config = dict(
    num_hidden_layers=9,
    hidden_size=320,
    num_attention_heads=5,
    num_key_value_heads=5,
    head_dim=64,
    intermediate_size=1280,
    vocab_size=8192,
    hidden_act='squared_relu',
    norm='rmsnorm',
    norm_place='pre',
    norm_eps=1e-06,
    positions='rope',
    rope_theta=1020.0,
    rope_fraction=0.5,
    qk_norm=True,
    attn_scale=0.151,
    bias='none',
    tie_word_embeddings=False,
    parallel_block=False,
    extras=['local attention windows', 'shifted keys', 'a norm inside the MLP', 'value embeddings', 'hashed n-gram embeddings', 'a smear gate', 'an embedding shortcut', 'learned residual scales', 'skips across layers', 'capped logits'],
    init='normal',
    init_std_qkv=0.0374,
    init_std_o=0.00882,
    init_std_up=0.0374,
    init_std_down=0.00441,
    init_out_by_depth=True,
    init_mimetic=0.5,
    optimizer='cautious_adamw',
    learning_rate=0.00109,
    lr_mult_up=0.819,
    beta1=0.9,
    beta2=0.98,
    lr_head=0.00449,
    warmup_steps=381,
    schedule='wsd',
    decay_fraction=1.0,
    decay_shape='linear',
    final_lr_fraction=0.1,
    batch_tokens=[32768, 65536, 131072],
    max_seq_len=2048,
    doc_mask=True,
    train_tokens=556100000,
    max_steps=8851,
    dataset='wikipedia_en',
)
Each number is 50 + 12 x the weight over the matrix's rms, rounded and kept within 0 to 99. Layers, rows and columns count from 0.

# up: layer 4 MLP up, 1280x320, rms 0.0476, rows 43-85, columns 0-79
# down: layer 4 MLP down (transposed), 1280x320, rms 0.0529, rows 43-84, columns 0-79
up43:57 32 56 49 44 56 32 55 51 53 30 66 53 68 23 44 44 35 56 48 29 50 57 46 49 49 47 32 32 47 45 59 52 50 40 46 60 47 39 35 62 48 49 41 75 37 53 36 34 25 43 37 58 27 65 40 66 51 66 51 51 43 38 52 40 64 34 31 66 43 53 38 33 33 34 41 69 55 48 47
down43:47 56 57 76 46 48 35 47 42 38 49 66 55 54 23 42 65 39 40 57 63 60 34 50 40 55 43 50 59 61 62 76 62 51 57 58 72 61 40 43 23 59 21 49 38 34 43 49 54 52 68 43 62 48 36 39 31 47 76 54 68 29 48 54 47 55 38 71 45 45 61 44 67 60 44 24 79 41 57 63
up44:48 46 66 48 49 57 57 63 56 53 52 45 70 64 44 40 30 61 69 66 51 76 45 46 39 45 61 56 49 69 67 62 65 55 50 46 53 67 33 36 55 59 52 49 46 57 50 54 53 66 52 54 44 38 40 46 48 74 49 46 60 45 46 29 43 46 49 59 67 36 39 65 52 49 57 53 37 53 68 51
down44:38 60 65 65 42 58 64 65 31 43 52 54 54 14 57 49 56 64 58 37 51 56 54 60 53 62 29 65 30 56 36 55 47 54 30 35 44 57 68 48 49 35 66 33 37 44 65 55 52 38 62 56 40 39 65 49 50 57 58 33 58 46 37 80 51 55 68 70 37 53 51 48 32 32 51 58 41 56 50 45
up45:57 52 67 52 71 48 56 76 43 54 52 52 51 37 59 38 40 48 69 65 52 52 46 32 44 37 38 57 49 41 57 66 68 47 65 48 56 56 44 52 38 44 53 47 55 41 52 47 50 61 43 54 41 48 44 43 40 43 54 47 50 32 41 36 59 32 32 56 58 40 52 47 62 58 57 60 39 62 55 32
down45:66 59 32 47 50 57 50 49 49 45 53 53 62 52 59 35 51 56 32 44 26 60 49 62 62 69 38 65 73 50 70 62 41 45 74 71 41 48 49 33 71 54 53 47 27 46 25 44 57 64 48 40 61 51 52 64 49 64 52 50 56 55 53 65 45 55 61 44 31 62 42 60 19 51 64 34 33 64 50 46
up46:56 44 33 36 54 50 62 54 41 56 29 52 49 30 69 45 36 59 52 52 56 53 76 49 53 49 45 45 29 38 55 27 54 59 37 34 63 50 54 49 70 38 74 55 58 68 61 45 48 68 40 43 48 49 33 26 42 66 52 50 28 32 63 49 66 51 41 60 40 62 38 47 19 70 71 60 58 62 71 48
down46:52 57 28 52 68 49 52 40 53 40 49 47 48 63 44 30 65 36 45 54 58 56 65 54 38 41 57 33 51 57 56 34 33 52 44 42 43 28 50 54 61 47 52 56 67 48 80 41 49 69 45 51 51 52 55 34 40 39 43 43 33 44 46 48 49 60 49 52 35 57 54 45 60 46 60 41 53 64 38 59
up47:54 50 36 49 60 43 54 56 42 50 65 67 42 45 61 71 38 62 54 55 36 67 41 46 56 74 24 60 54 37 55 39 65 38 60 36 73 38 19 52 63 57 42 46 50 63 45 45 50 46 61 57 47 55 60 42 48 53 57 49 65 54 62 27 41 57 56 56 53 56 35 54 35 49 49 63 66 40 56 46
down47:57 45 61 49 54 67 43 52 33 57 41 48 55 53 50 51 55 52 48 65 29 66 54 27 55 66 46 74 47 51 55 54 41 60 45 49 41 54 50 76 59 43 49 47 38 55 44 69 61 49 46 59 58 37 52 59 33 62 41 75 48 42 57 66 36 63 55 62 45 46 40 73 50 46 64 53 49 46 34 46
up48:59 50 73 45 48 50 50 45 46 55 47 52 40 53 33 37 59 27 49 38 44 32 38 56 36 56 62 50 39 47 44 58 51 45 50 37 44 32 56 44 47 29 54 47 52 37 56 61 49 57 39 68 32 36 29 62 39 66 69 51 52 41 67 39 39 32 78 34 47 31 65 40 43 24 36 50 31 71 49 27
down48:53 36 56 37 45 39 43 49 45 50 35 56 60 63 51 43 54 43 27 64 61 58 30 29 72 44 68 35 65 44 53 40 38 58 60 39 48 34 48 32 43 55 40 66 52 29 64 46 52 32 38 71 29 36 50 58 45 59 81 60 57 61 52 57 64 44 59 30 48 38 49 69 28 52 34 61 46 57 67 62
up49:49 42 46 71 48 40 53 53 48 47 45 39 50 49 44 53 46 51 59 36 52 55 43 27 37 49 50 62 49 63 44 64 62 39 36 47 61 52 46 33 59 44 55 48 51 64 44 56 36 70 37 50 67 46 30 59 63 46 42 44 28 28 51 70 59 45 47 56 52 37 64 36 54 50 52 39 52 57 65 77
down49:61 37 51 51 51 68 57 33 49 46 54 48 70 54 50 50 49 56 57 45 57 42 53 20 34 54 36 51 25 57 49 32 23 59 55 51 45 65 59 38 25 47 65 42 59 59 53 54 48 47 53 53 67 36 42 21 56 51 32 44 43 67 54 35 61 46 36 69 42 60 52 60 77 63 41 56 47 55 59 62
up50:37 47 48 57 56 53 82 43 35 36 40 47 36 41 31 43 49 48 60 35 62 65 49 63 70 45 64 46 62 38 38 38 46 53 13 66 38 67 63 35 44 45 58 41 48 49 68 35 53 51 30 34 44 37 37 61 68 66 58 52 44 57 64 65 54 54 37 53 72 47 53 39 42 41 61 35 55 31 38 28
down50:78 48 50 36 47 33 59 56 37 54 63 41 46 31 69 60 45 60 40 50 57 40 67 56 34 58 64 66 51 52 46 49 48 53 51 34 44 57 32 62 40 53 40 70 61 49 63 52 71 60 62 66 53 44 43 62 52 50 47 38 71 46 40 59 61 53 45 43 28 55 56 50 50 39 61 58 44 49 48 63
up51:54 50 73 56 60 38 47 45 25 58 37 54 41 44 45 29 33 35 50 54 40 72 62 54 50 42 49 53 56 59 33 75 51 52 52 26 53 50 61 50 60 53 63 42 78 40 34 93 50 58 32 45 71 73 54 54 38 45 67 31 56 69 32 52 46 27 55 43 42 31 51 40 43 48 54 29 18 40 49 51
down51:60 53 52 61 55 56 54 46 52 56 62 50 55 48 58 55 65 60 51 59 69 72 34 72 52 52 57 33 49 48 33 47 53 43 41 41 49 52 27 35 50 42 42 71 60 46 62 45 53 51 60 51 70 33 57 33 53 32 42 69 37 59 42 50 52 50 48 52 49 51 54 49 54 62 41 46 62 44 54 52
up52:49 44 39 68 62 48 52 43 41 47 46 54 45 63 58 51 60 61 63 36 38 54 57 58 65 63 44 31 61 62 53 33 48 66 34 50 63 42 42 55 51 60 44 64 51 77 42 56 54 41 64 64 50 49 41 48 48 53 65 57 16 62 48 48 41 34 23 48 43 63 43 45 46 58 31 37 65 53 34 91
down52:65 38 55 59 39 41 57 56 47 32 39 43 60 38 53 61 39 47 58 61 56 28 67 54 51 42 57 26 52 30 42 46 58 41 46 54 39 64 43 51 58 51 28 41 54 48 39 59 57 36 51 47 72 48 39 45 36 28 74 38 64 43 45 39 49 57 35 62 49 57 38 49 42 25 45 44 57 69 55 40
up53:63 46 61 64 52 39 63 37 27 34 44 47 51 46 48 43 52 46 50 62 66 48 35 56 62 66 27 41 43 30 50 67 38 38 50 58 47 44 41 43 63 59 44 74 45 36 57 70 63 35 42 27 57 32 48 43 43 77 66 30 48 53 40 41 36 59 55 62 63 26 65 35 51 65 54 40 59 56 83 57
down53:45 48 48 50 71 44 43 57 47 44 53 39 49 67 30 34 67 41 46 41 64 34 72 37 70 52 28 38 59 52 41 41 23 52 47 59 42 54 58 65 52 43 29 52 38 31 44 53 55 60 52 59 47 61 53 40 35 70 50 26 50 45 29 35 38 54 60 38 46 52 63 48 37 54 61 52 41 40 54 41
up54:51 38 74 39 78 45 58 53 56 49 70 71 56 52 66 55 54 38 46 44 37 64 68 59 49 33 63 42 81 59 57 55 53 71 55 45 51 44 33 34 55 43 42 54 42 62 43 44 55 52 68 54 41 61 65 56 55 62 48 54 51 45 47 38 48 35 48 56 54 40 44 79 43 45 59 36 54 67 47 76
down54:65 51 46 64 60 50 43 64 36 70 43 41 44 24 50 45 58 51 57 24 78 27 67 60 35 52 52 50 40 59 42 48 61 50 33 56 52 50 55 43 65 64 61 53 64 57 52 51 49 56 57 47 70 30 45 22 28 45 63 25 72 54 32 52 51 26 47 54 55 33 46 62 30 48 59 47 37 55 40 43
up55:37 30 46 50 50 51 58 49 47 55 44 53 43 59 39 41 46 45 55 52 63 62 31 59 63 46 49 60 44 41 48 52 64 52 75 35 51 55 57 45 50 29 42 48 44 55 51 54 53 39 50 38 37 43 69 38 68 57 81 33 54 56 57 52 49 55 52 38 74 53 45 78 48 48 25 44 51 44 51 52
down55:44 52 68 35 44 49 72 48 59 41 63 37 63 54 48 47 50 47 39 47 59 71 44 40 51 57 53 42 53 43 56 52 49 45 54 57 55 65 34 27 41 42 51 62 53 56 68 41 66 46 53 47 44 28 72 38 51 47 55 51 56 54 57 45 70 54 35 41 63 55 45 36 39 54 55 55 50 73 57 60
up56:80 38 72 40 45 56 42 45 54 61 35 41 53 44 54 61 45 41 55 37 48 54 54 50 43 68 60 31 38 55 46 37 59 42 48 40 44 49 58 54 66 52 72 41 60 57 49 33 45 51 51 54 85 37 62 34 47 42 52 44 34 45 38 48 44 62 54 38 61 64 46 58 46 50 45 43 52 48 51 60
down56:37 27 33 66 27 68 77 43 71 45 34 32 59 51 82 48 54 61 43 46 41 34 50 60 57 67 74 50 61 51 57 38 56 59 38 50 59 59 54 64 71 50 50 55 49 35 54 64 38 49 56 35 53 38 49 44 65 41 37 48 30 39 56 41 43 44 33 33 70 49 44 50 53 42 44 39 37 54 62 42
up57:48 47 48 70 34 58 72 59 56 62 46 45 44 54 65 41 46 30 54 66 65 58 52 36 49 38 62 37 49 61 46 70 56 36 50 77 59 57 48 15 55 53 39 63 53 60 44 46 55 52 50 52 65 69 39 67 58 54 48 67 28 57 64 32 63 57 57 51 68 41 68 61 46 46 36 51 16 60 45 22
down57:40 57 47 47 51 53 39 67 63 46 36 54 25 44 56 28 55 46 58 40 42 61 58 66 27 38 48 45 48 60 53 47 46 42 55 31 45 34 61 35 30 53 37 47 61 44 37 36 58 43 58 62 69 59 11 29 64 49 47 64 35 65 42 43 72 52 52 39 50 65 64 67 51 40 46 45 54 20 41 28
up58:35 26 33 55 45 71 57 44 56 61 36 70 62 50 55 54 81 14 67 34 53 40 52 53 40 46 37 47 75 42 75 58 38 30 49 42 52 58 58 49 51 54 35 49 53 53 64 38 44 71 41 45 78 51 49 52 38 47 39 35 56 57 44 38 32 41 32 53 50 52 75 48 40 54 38 29 47 67 38 75
down58:62 79 41 47 64 39 34 47 33 61 67 57 59 41 61 57 62 51 48 50 70 32 52 53 63 30 42 78 58 51 47 41 42 53 67 43 54 34 48 54 68 41 38 60 49 64 40 35 35 66 57 63 39 61 43 79 40 50 18 49 41 64 60 49 28 48 44 66 47 59 51 33 28 36 56 45 41 48 51 57
up59:43 58 78 39 36 58 54 37 44 35 56 44 44 55 47 50 55 35 63 41 84 39 78 59 37 59 47 40 59 57 31 55 36 50 35 47 55 37 45 48 49 33 59 45 47 70 50 62 56 73 56 31 46 39 53 41 53 46 57 45 29 56 40 36 42 49 44 19 60 44 52 40 56 34 31 29 50 48 55 58
down59:58 48 76 33 48 55 35 53 45 48 56 71 44 58 35 43 57 52 80 56 59 46 57 55 59 54 59 36 64 66 38 50 37 33 58 47 52 48 63 62 37 47 52 44 53 49 47 36 45 51 50 33 47 31 48 35 50 56 45 65 56 43 50 46 41 57 59 51 41 64 47 24 62 60 56 45 57 35 53 59
up60:54 24 64 54 65 66 57 61 51 47 33 41 35 38 49 56 58 37 71 45 41 43 49 54 53 54 58 38 63 46 66 21 52 68 25 41 62 37 58 48 53 75 64 56 43 56 58 75 44 38 54 52 72 42 65 22 49 73 47 48 40 54 47 29 53 53 36 20 51 52 49 55 36 50 52 51 52 70 58 69
down60:53 56 62 45 67 71 49 79 47 32 42 63 22 65 33 71 58 35 52 30 45 64 49 58 54 51 64 40 49 71 52 39 41 75 37 40 72 57 40 64 34 50 42 46 38 52 57 50 49 51 54 35 64 55 54 34 45 46 66 39 53 51 54 59 66 49 39 30 58 43 52 71 64 56 54 46 55 51 48 45
up61:45 45 60 56 50 55 44 50 53 65 64 55 43 45 64 50 50 33 63 38 72 52 48 63 67 60 51 46 43 42 52 38 50 51 49 56 36 47 33 41 60 63 42 40 55 71 52 35 72 15 28 41 59 62 49 30 37 67 47 46 40 67 50 57 55 56 56 35 48 57 63 55 12 39 46 58 56 43 43 58
down61:49 39 50 57 27 57 58 49 60 70 39 51 62 36 72 74 43 43 35 60 39 55 33 73 55 53 49 43 61 71 52 62 49 63 65 36 55 19 33 42 20 47 49 41 41 31 46 61 46 56 44 46 50 47 62 61 48 43 51 49 36 24 43 50 54 60 46 41 54 50 61 55 71 46 55 59 47 55 36 41
up62:50 47 68 61 54 45 48 59 41 57 48 34 34 60 47 52 69 53 69 50 33 55 46 64 49 48 53 32 45 25 42 35 43 55 43 30 70 39 53 57 51 57 50 68 54 63 44 43 57 67 50 51 53 58 56 34 69 64 41 40 50 32 65 41 47 50 37 53 38 44 63 52 51 58 26 27 71 71 49 39
down62:42 59 48 47 51 33 39 57 47 58 32 44 59 63 52 72 60 74 41 55 46 48 19 51 63 54 64 49 24 44 46 61 60 53 63 56 47 44 44 32 54 31 57 50 46 86 71 43 27 56 56 57 27 67 36 44 25 59 52 32 49 52 27 51 56 46 59 47 34 55 58 61 44 83 48 46 56 36 36 78
up63:65 51 58 67 54 42 57 45 38 55 57 55 56 58 52 48 49 41 63 50 74 39 42 40 61 58 34 38 30 54 30 44 40 44 60 55 36 53 46 52 63 45 42 42 64 42 52 43 50 51 28 52 39 49 37 60 36 87 42 49 56 65 58 66 41 55 54 42 55 55 55 54 31 49 52 54 62 40 35 63
down63:55 45 60 51 34 41 63 51 50 48 41 50 54 57 59 50 41 25 31 37 55 36 28 51 70 26 47 57 55 65 57 60 29 46 57 56 59 44 22 34 65 46 37 40 42 53 50 56 68 48 50 41 23 29 54 46 37 41 44 48 45 74 39 58 53 65 56 40 56 41 61 45 78 51 46 49 59 43 42 52
up64:61 50 60 50 53 53 50 55 44 51 31 42 38 50 44 46 50 42 55 62 40 49 41 55 35 42 42 31 63 58 51 49 41 40 53 41 63 58 44 42 32 61 47 52 53 55 32 61 33 52 49 66 40 28 52 44 45 52 70 40 53 44 54 41 50 54 53 49 60 49 59 61 55 39 31 41 59 51 54 60
down64:22 36 44 61 31 58 63 40 71 39 39 66 56 43 63 26 36 41 55 62 53 55 38 62 45 59 54 14 43 37 51 40 69 63 51 62 72 52 51 35 52 18 33 48 32 42 42 50 40 37 45 35 35 60 73 41 52 36 60 59 24 62 46 53 72 45 41 40 59 73 50 56 62 61 38 47 44 44 37 41
up65:70 29 48 57 50 65 51 73 46 53 35 33 32 48 30 41 53 46 53 50 54 53 51 40 57 45 46 58 63 50 33 56 70 40 34 29 53 40 63 55 76 46 43 41 66 35 41 60 35 55 48 43 48 44 52 56 53 64 51 50 65 38 37 35 16 45 45 49 51 27 56 53 35 29 35 61 57 55 67 45
down65:53 63 47 43 65 51 53 25 69 24 66 40 40 70 69 73 46 65 53 49 29 46 58 41 46 59 56 52 57 35 51 41 57 47 77 48 79 42 43 58 34 49 47 25 33 40 42 54 45 45 49 49 48 52 47 26 37 33 49 46 24 51 36 37 45 47 40 52 59 77 38 46 55 67 49 69 45 56 61 61
up66:41 43 41 47 53 49 64 46 47 52 61 47 30 71 43 47 46 45 46 48 48 59 59 46 54 67 53 40 68 41 30 15 60 63 49 58 51 60 54 41 48 47 67 68 59 37 36 51 53 40 35 54 47 41 55 58 40 52 70 37 39 47 46 42 58 50 58 52 62 54 52 22 39 56 54 55 69 57 57 54
down66:52 60 61 53 34 40 65 41 54 43 56 59 51 27 40 50 52 69 39 46 51 42 45 43 72 50 56 60 55 22 53 41 47 50 33 34 65 36 36 58 59 40 43 68 28 57 42 53 51 44 54 55 44 44 63 70 43 47 67 36 42 44 43 63 28 64 64 56 60 51 25 55 52 37 51 38 47 49 31 68
up67:35 64 49 41 49 60 46 54 52 53 51 50 43 69 44 48 46 30 52 40 64 66 40 73 34 54 43 50 55 46 55 60 44 58 59 36 43 48 60 41 56 35 66 43 55 58 47 17 38 50 44 48 33 51 27 31 57 50 47 32 53 43 47 51 50 39 26 51 52 55 33 37 43 51 33 62 46 39 58 62
down67:47 59 40 59 38 50 49 63 60 44 42 39 82 53 35 37 56 52 58 18 49 53 46 51 45 64 85 50 45 42 62 49 38 48 54 26 31 53 80 34 43 62 54 44 45 41 64 44 45 70 58 47 51 40 55 46 47 66 40 54 67 42 36 27 50 64 31 52 26 67 51 48 35 50 50 65 65 52 60 50
up68:53 47 40 55 52 75 31 38 44 44 46 55 58 46 49 46 46 52 56 49 45 65 50 62 39 31 62 56 65 61 76 45 53 65 64 48 57 45 47 30 58 63 49 63 39 43 55 72 64 61 54 51 54 55 64 64 64 41 65 50 25 25 71 60 50 37 44 39 69 49 44 74 54 52 44 49 49 47 54 65
down68:37 27 33 68 33 48 53 37 50 48 48 35 58 44 38 46 66 50 57 44 46 46 41 70 40 55 54 74 46 70 51 35 50 50 37 41 55 55 40 61 50 42 42 43 56 57 52 62 41 36 65 48 42 75 41 46 37 42 93 59 44 39 43 43 63 39 62 54 47 46 45 23 32 47 37 54 38 44 73 37
up69:41 40 27 54 45 53 62 53 45 45 58 55 48 55 43 67 36 40 65 46 72 54 53 50 40 44 61 56 37 54 66 67 30 33 75 49 63 61 54 51 64 49 64 39 53 44 58 62 57 34 37 73 46 42 62 11 57 56 50 31 66 41 59 51 58 68 59 53 57 27 62 63 60 44 65 58 50 49 43 43
down69:62 64 77 53 42 30 36 57 62 41 84 62 62 56 37 55 47 54 36 41 52 49 63 67 48 49 51 35 58 32 81 53 39 64 69 67 47 43 53 27 44 56 54 49 41 38 59 60 55 35 54 58 60 63 36 61 47 49 56 43 65 53 47 55 81 44 30 34 65 69 50 62 64 56 41 64 53 60 19 66
up70:44 54 54 47 31 64 37 57 53 38 60 51 46 50 38 38 51 36 52 51 68 71 52 45 32 40 83 44 66 20 39 48 46 54 58 66 55 60 53 52 47 50 61 50 57 59 56 66 40 60 35 46 53 57 61 66 33 30 41 62 63 30 66 40 45 64 49 60 36 45 72 72 47 55 49 50 32 50 60 47
down70:37 57 40 54 31 44 53 47 70 33 48 54 32 51 41 63 40 64 36 54 68 47 44 36 65 59 56 53 60 48 55 52 45 61 42 50 71 32 44 35 42 29 53 52 44 55 51 63 61 64 68 82 62 55 59 55 56 37 44 62 52 51 56 55 60 52 39 67 60 51 57 42 58 60 78 51 51 45 45 29
up71:52 34 54 52 48 70 58 59 37 54 34 49 37 36 61 30 61 59 55 56 41 51 46 63 38 53 42 39 43 40 38 43 75 46 58 40 64 53 47 38 49 52 78 44 61 48 33 51 55 41 60 43 52 54 39 48 62 48 57 44 38 41 53 57 22 42 36 60 59 53 64 20 49 64 51 60 33 67 41 58
down71:40 56 51 53 56 47 63 32 46 52 66 53 83 66 33 48 53 51 50 14 47 44 54 65 62 64 59 62 53 38 27 43 49 60 57 50 54 71 29 52 44 56 79 52 27 43 58 44 44 52 79 18 34 59 66 58 55 51 54 50 49 54 40 64 53 23 58 48 49 58 34 61 48 55 53 41 56 48 42 57
up72:73 55 94 25 68 50 27 54 44 52 45 46 36 48 38 44 62 42 44 47 32 53 42 45 70 41 26 33 51 43 40 51 47 55 55 63 42 25 50 55 63 54 55 64 52 41 49 37 42 44 50 34 40 44 59 59 49 53 57 55 45 36 76 36 38 52 63 52 33 27 54 58 35 27 33 40 38 69 71 39
down72:54 57 32 59 49 41 41 52 43 37 42 44 41 47 39 32 53 20 43 59 53 22 63 19 67 39 36 64 50 37 52 36 55 52 59 59 48 37 52 58 54 62 44 45 57 42 42 51 53 44 46 43 40 82 53 46 66 46 53 75 66 46 55 43 33 55 45 48 78 53 69 52 47 45 46 55 44 44 45 46
up73:38 50 57 50 69 42 41 73 58 68 56 33 35 58 61 45 21 57 51 70 37 48 61 59 37 42 37 26 30 37 41 74 48 24 55 51 61 42 34 38 29 36 48 47 62 52 53 46 44 44 36 52 50 50 49 62 63 50 72 34 36 62 53 42 36 35 71 36 63 51 54 49 41 48 56 73 57 62 53 35
down73:59 34 65 36 48 51 60 30 48 41 45 15 33 37 64 68 69 60 53 51 42 54 47 58 48 60 44 38 47 32 65 52 32 54 75 54 46 42 39 61 39 51 67 46 32 39 39 52 38 60 41 44 55 27 53 22 60 49 35 52 44 52 67 38 38 56 59 67 58 53 58 42 56 64 28 44 40 44 32 43
up74:44 29 50 64 57 66 55 57 76 45 45 40 42 56 35 57 52 47 88 39 38 55 62 43 17 61 48 47 50 50 42 45 41 62 68 75 46 63 37 41 50 52 59 40 66 42 46 59 46 65 62 42 50 42 63 42 67 43 60 34 61 56 55 64 42 61 69 38 41 55 50 54 46 44 50 51 56 52 48 49
down74:63 39 57 56 71 49 33 56 57 62 53 49 15 73 38 56 48 39 56 53 51 39 43 44 51 53 46 64 48 39 64 37 58 64 57 15 41 56 68 67 54 48 50 41 71 67 44 49 44 40 64 56 47 54 32 51 51 30 45 41 43 62 69 45 55 60 52 30 44 46 51 66 47 76 57 56 61 36 53 38
up75:33 47 62 68 49 48 63 63 62 56 58 44 56 54 48 62 38 37 43 56 51 46 55 75 43 44 55 33 52 35 59 56 59 29 62 49 54 49 45 33 50 22 40 62 79 37 26 27 64 20 44 42 34 64 63 27 57 42 58 58 56 64 48 37 42 44 58 42 68 43 43 50 41 56 46 59 76 59 44 49
down75:48 44 53 52 39 46 64 36 39 79 43 50 38 41 62 46 50 62 52 48 63 48 53 48 54 57 39 28 50 47 46 61 58 41 41 56 49 51 35 50 48 58 59 60 62 51 54 43 47 38 38 50 36 61 54 54 46 63 29 63 54 54 47 54 60 43 47 52 48 63 45 48 55 61 73 47 52 50 40 52
up76:75 44 61 25 62 28 58 63 52 68 62 39 54 50 54 60 61 58 50 56 52 56 34 48 56 46 49 49 50 51 36 37 33 59 61 65 56 62 42 62 59 66 70 72 58 58 71 60 63 64 36 64 52 49 32 50 53 54 44 60 36 41 82 34 60 59 44 34 38 32 49 56 48 62 59 42 55 60 49 57
down76:39 53 64 45 57 50 34 36 36 65 39 43 56 43 51 62 71 46 55 54 22 61 38 56 41 61 66 70 35 60 58 55 47 71 64 50 47 44 56 61 42 62 53 49 44 44 57 51 50 65 53 62 43 40 47 64 46 73 39 65 50 41 64 71 53 32 47 51 43 53 26 70 48 55 39 52 55 57 66 50
up77:51 41 48 55 64 48 33 44 71 47 70 48 53 67 53 64 56 18 72 41 35 64 29 62 52 48 44 51 62 56 69 49 46 55 63 59 54 73 39 40 54 73 44 61 37 65 40 50 54 54 55 58 55 51 56 65 58 52 30 26 57 57 49 48 35 48 64 48 48 74 76 55 38 56 57 31 55 47 59 74
down77:67 81 49 37 58 35 28 57 53 57 42 71 25 47 35 43 62 34 48 55 52 60 45 54 61 53 58 61 64 50 34 25 50 39 49 42 38 51 59 49 54 54 38 50 44 53 50 60 41 39 68 55 40 66 53 58 48 61 30 36 55 67 53 54 48 38 64 45 52 42 51 26 31 67 55 61 52 41 52 58
up78:44 41 39 40 50 72 50 46 55 41 61 51 58 49 40 42 45 20 56 65 59 56 62 47 42 52 52 49 66 59 66 58 32 45 52 75 54 59 46 52 48 59 62 64 53 39 35 48 55 39 50 40 56 49 41 47 53 46 45 39 46 37 56 60 42 56 31 45 61 50 45 35 47 40 58 32 47 59 32 71
down78:51 78 38 42 56 51 30 44 36 62 48 59 58 46 56 40 46 32 42 63 37 41 56 61 40 40 64 64 59 48 53 47 64 53 44 50 36 63 73 45 59 62 47 53 45 62 52 26 48 51 55 37 35 37 35 62 47 35 06 42 50 50 39 47 38 50 48 66 35 55 46 36 63 74 55 41 49 46 53 53
up79:49 60 37 57 63 56 53 45 43 35 46 44 37 51 36 46 51 48 50 47 65 68 43 24 48 68 52 46 51 58 63 47 60 59 57 63 44 34 48 39 69 69 53 61 57 62 80 43 54 47 46 33 51 50 57 55 46 52 46 44 16 36 68 37 44 43 46 65 52 48 74 43 50 55 35 57 56 59 65 57
down79:62 57 41 61 40 62 54 34 48 48 61 56 62 37 43 56 54 44 50 55 50 44 48 40 31 31 48 65 46 51 51 31 37 33 40 37 32 41 31 82 60 44 46 54 48 73 80 47 62 63 58 39 59 32 69 62 40 51 45 64 34 37 48 67 44 68 39 66 58 34 43 49 42 48 72 66 40 48 51 53
up80:68 51 39 39 56 60 54 37 41 54 54 50 34 65 34 50 53 48 54 53 76 64 56 24 80 34 57 50 57 45 42 50 53 57 52 81 59 36 55 56 50 48 56 49 71 39 48 42 64 29 47 53 32 47 54 64 51 66 67 67 50 67 49 59 39 59 57 20 47 31 45 64 45 32 50 56 31 42 87 70
down80:62 57 48 51 45 31 24 49 34 81 48 43 47 23 55 49 63 45 68 45 59 50 51 55 41 50 47 49 56 66 45 40 66 33 47 46 60 45 93 72 49 39 55 53 44 51 60 51 62 34 40 25 42 34 40 39 20 58 66 55 44 58 53 35 51 70 46 59 27 48 31 65 34 46 51 29 58 35 54 60
up81:42 39 49 25 40 73 52 65 32 73 47 58 50 73 48 34 62 08 56 58 42 49 69 55 44 35 38 50 45 52 58 54 50 24 59 55 61 61 56 44 50 57 51 66 59 59 65 36 58 65 46 33 80 63 54 24 63 52 41 37 48 56 52 33 42 42 38 44 40 45 51 56 32 42 63 41 60 42 29 51
down81:47 72 46 42 57 58 27 38 45 72 52 57 44 40 54 27 59 38 50 64 45 43 18 54 51 39 29 62 49 39 45 63 33 54 60 44 57 42 62 37 51 55 41 78 46 75 37 49 39 63 56 63 57 36 44 69 66 70 19 51 29 57 49 60 17 42 49 47 55 53 49 41 24 59 58 46 40 29 69 46
up82:29 32 52 41 39 68 79 42 38 43 56 56 56 69 34 51 50 39 58 24 49 47 48 65 26 52 53 53 51 52 41 63 31 37 28 37 38 44 47 25 57 47 37 65 47 52 57 66 57 30 41 51 43 50 50 57 40 60 59 54 54 34 79 35 50 50 54 30 32 56 62 32 63 53 43 29 67 46 56 53
down82:22 78 52 40 56 60 38 47 52 60 51 56 49 44 77 55 53 32 38 48 43 58 50 49 50 57 54 38 33 41 69 44 58 53 46 56 47 59 28 48 61 60 58 46 36 39 34 40 57 38 33 64 55 63 47 49 39 52 40 46 65 54 61 35 34 69 49 56 65 64 65 64 61 49 44 49 48 56 52 77
up83:47 43 58 44 43 61 52 43 43 48 44 42 48 66 33 72 60 46 55 39 46 77 41 61 37 44 62 48 50 54 61 79 47 40 46 65 38 52 65 54 44 59 44 53 46 36 48 59 46 42 43 30 52 56 42 62 47 66 59 46 44 39 55 43 56 53 66 41 49 46 49 46 48 53 47 44 67 50 51 48
down83:57 38 63 35 45 53 56 57 66 34 51 50 46 73 43 50 51 48 46 70 61 66 28 47 71 46 54 45 45 51 29 36 60 65 49 63 39 36 71 47 54 78 47 58 53 53 39 53 41 48 51 41 60 58 47 51 37 60 38 70 36 76 66 56 43 56 27 41 56 60 44 47 68 46 53 55 51 23 52 50
up84:52 44 63 47 50 29 64 60 42 45 54 57 47 46 49 39 53 54 49 52 33 54 58 57 54 40 43 47 48 37 36 33 45 44 43 41 59 44 48 60 24 54 46 73 48 47 36 49 41 54 50 59 56 48 41 50 55 57 61 62 43 57 51 54 46 85 56 58 40 67 40 44 37 52 46 57 58 69 45 61
down84:45 49 48 38 46 73 55 46 47 60 33 55 43 69 58 68 40 44 27 45 53 57 41 46 42 67 57 78 61 54 38 58 57 52 51 42 60 55 41 58 38 62 43 66 23 49 53 39 57 39 57 64 61 60 43 30 36 47 51 50 39 48 40 54 72 30 49 72 48 42 51 60 53 44 58 29 54 81 28 44
up85:61 53 60 55 46 39 44 59 51 58 85 65 34 63 73 68 63 58 41 36 45 60 50 52 58 56 25 52 35 45 40 20 53 58 55 35 57 49 37 40 48 49 65 74 51 48 63 44 68 56 36 49 45 30 37 29 53 53 50 59 21 41 35 72 59 41 12 46 37 37 43 45 54 56 30 52 83 47 48 44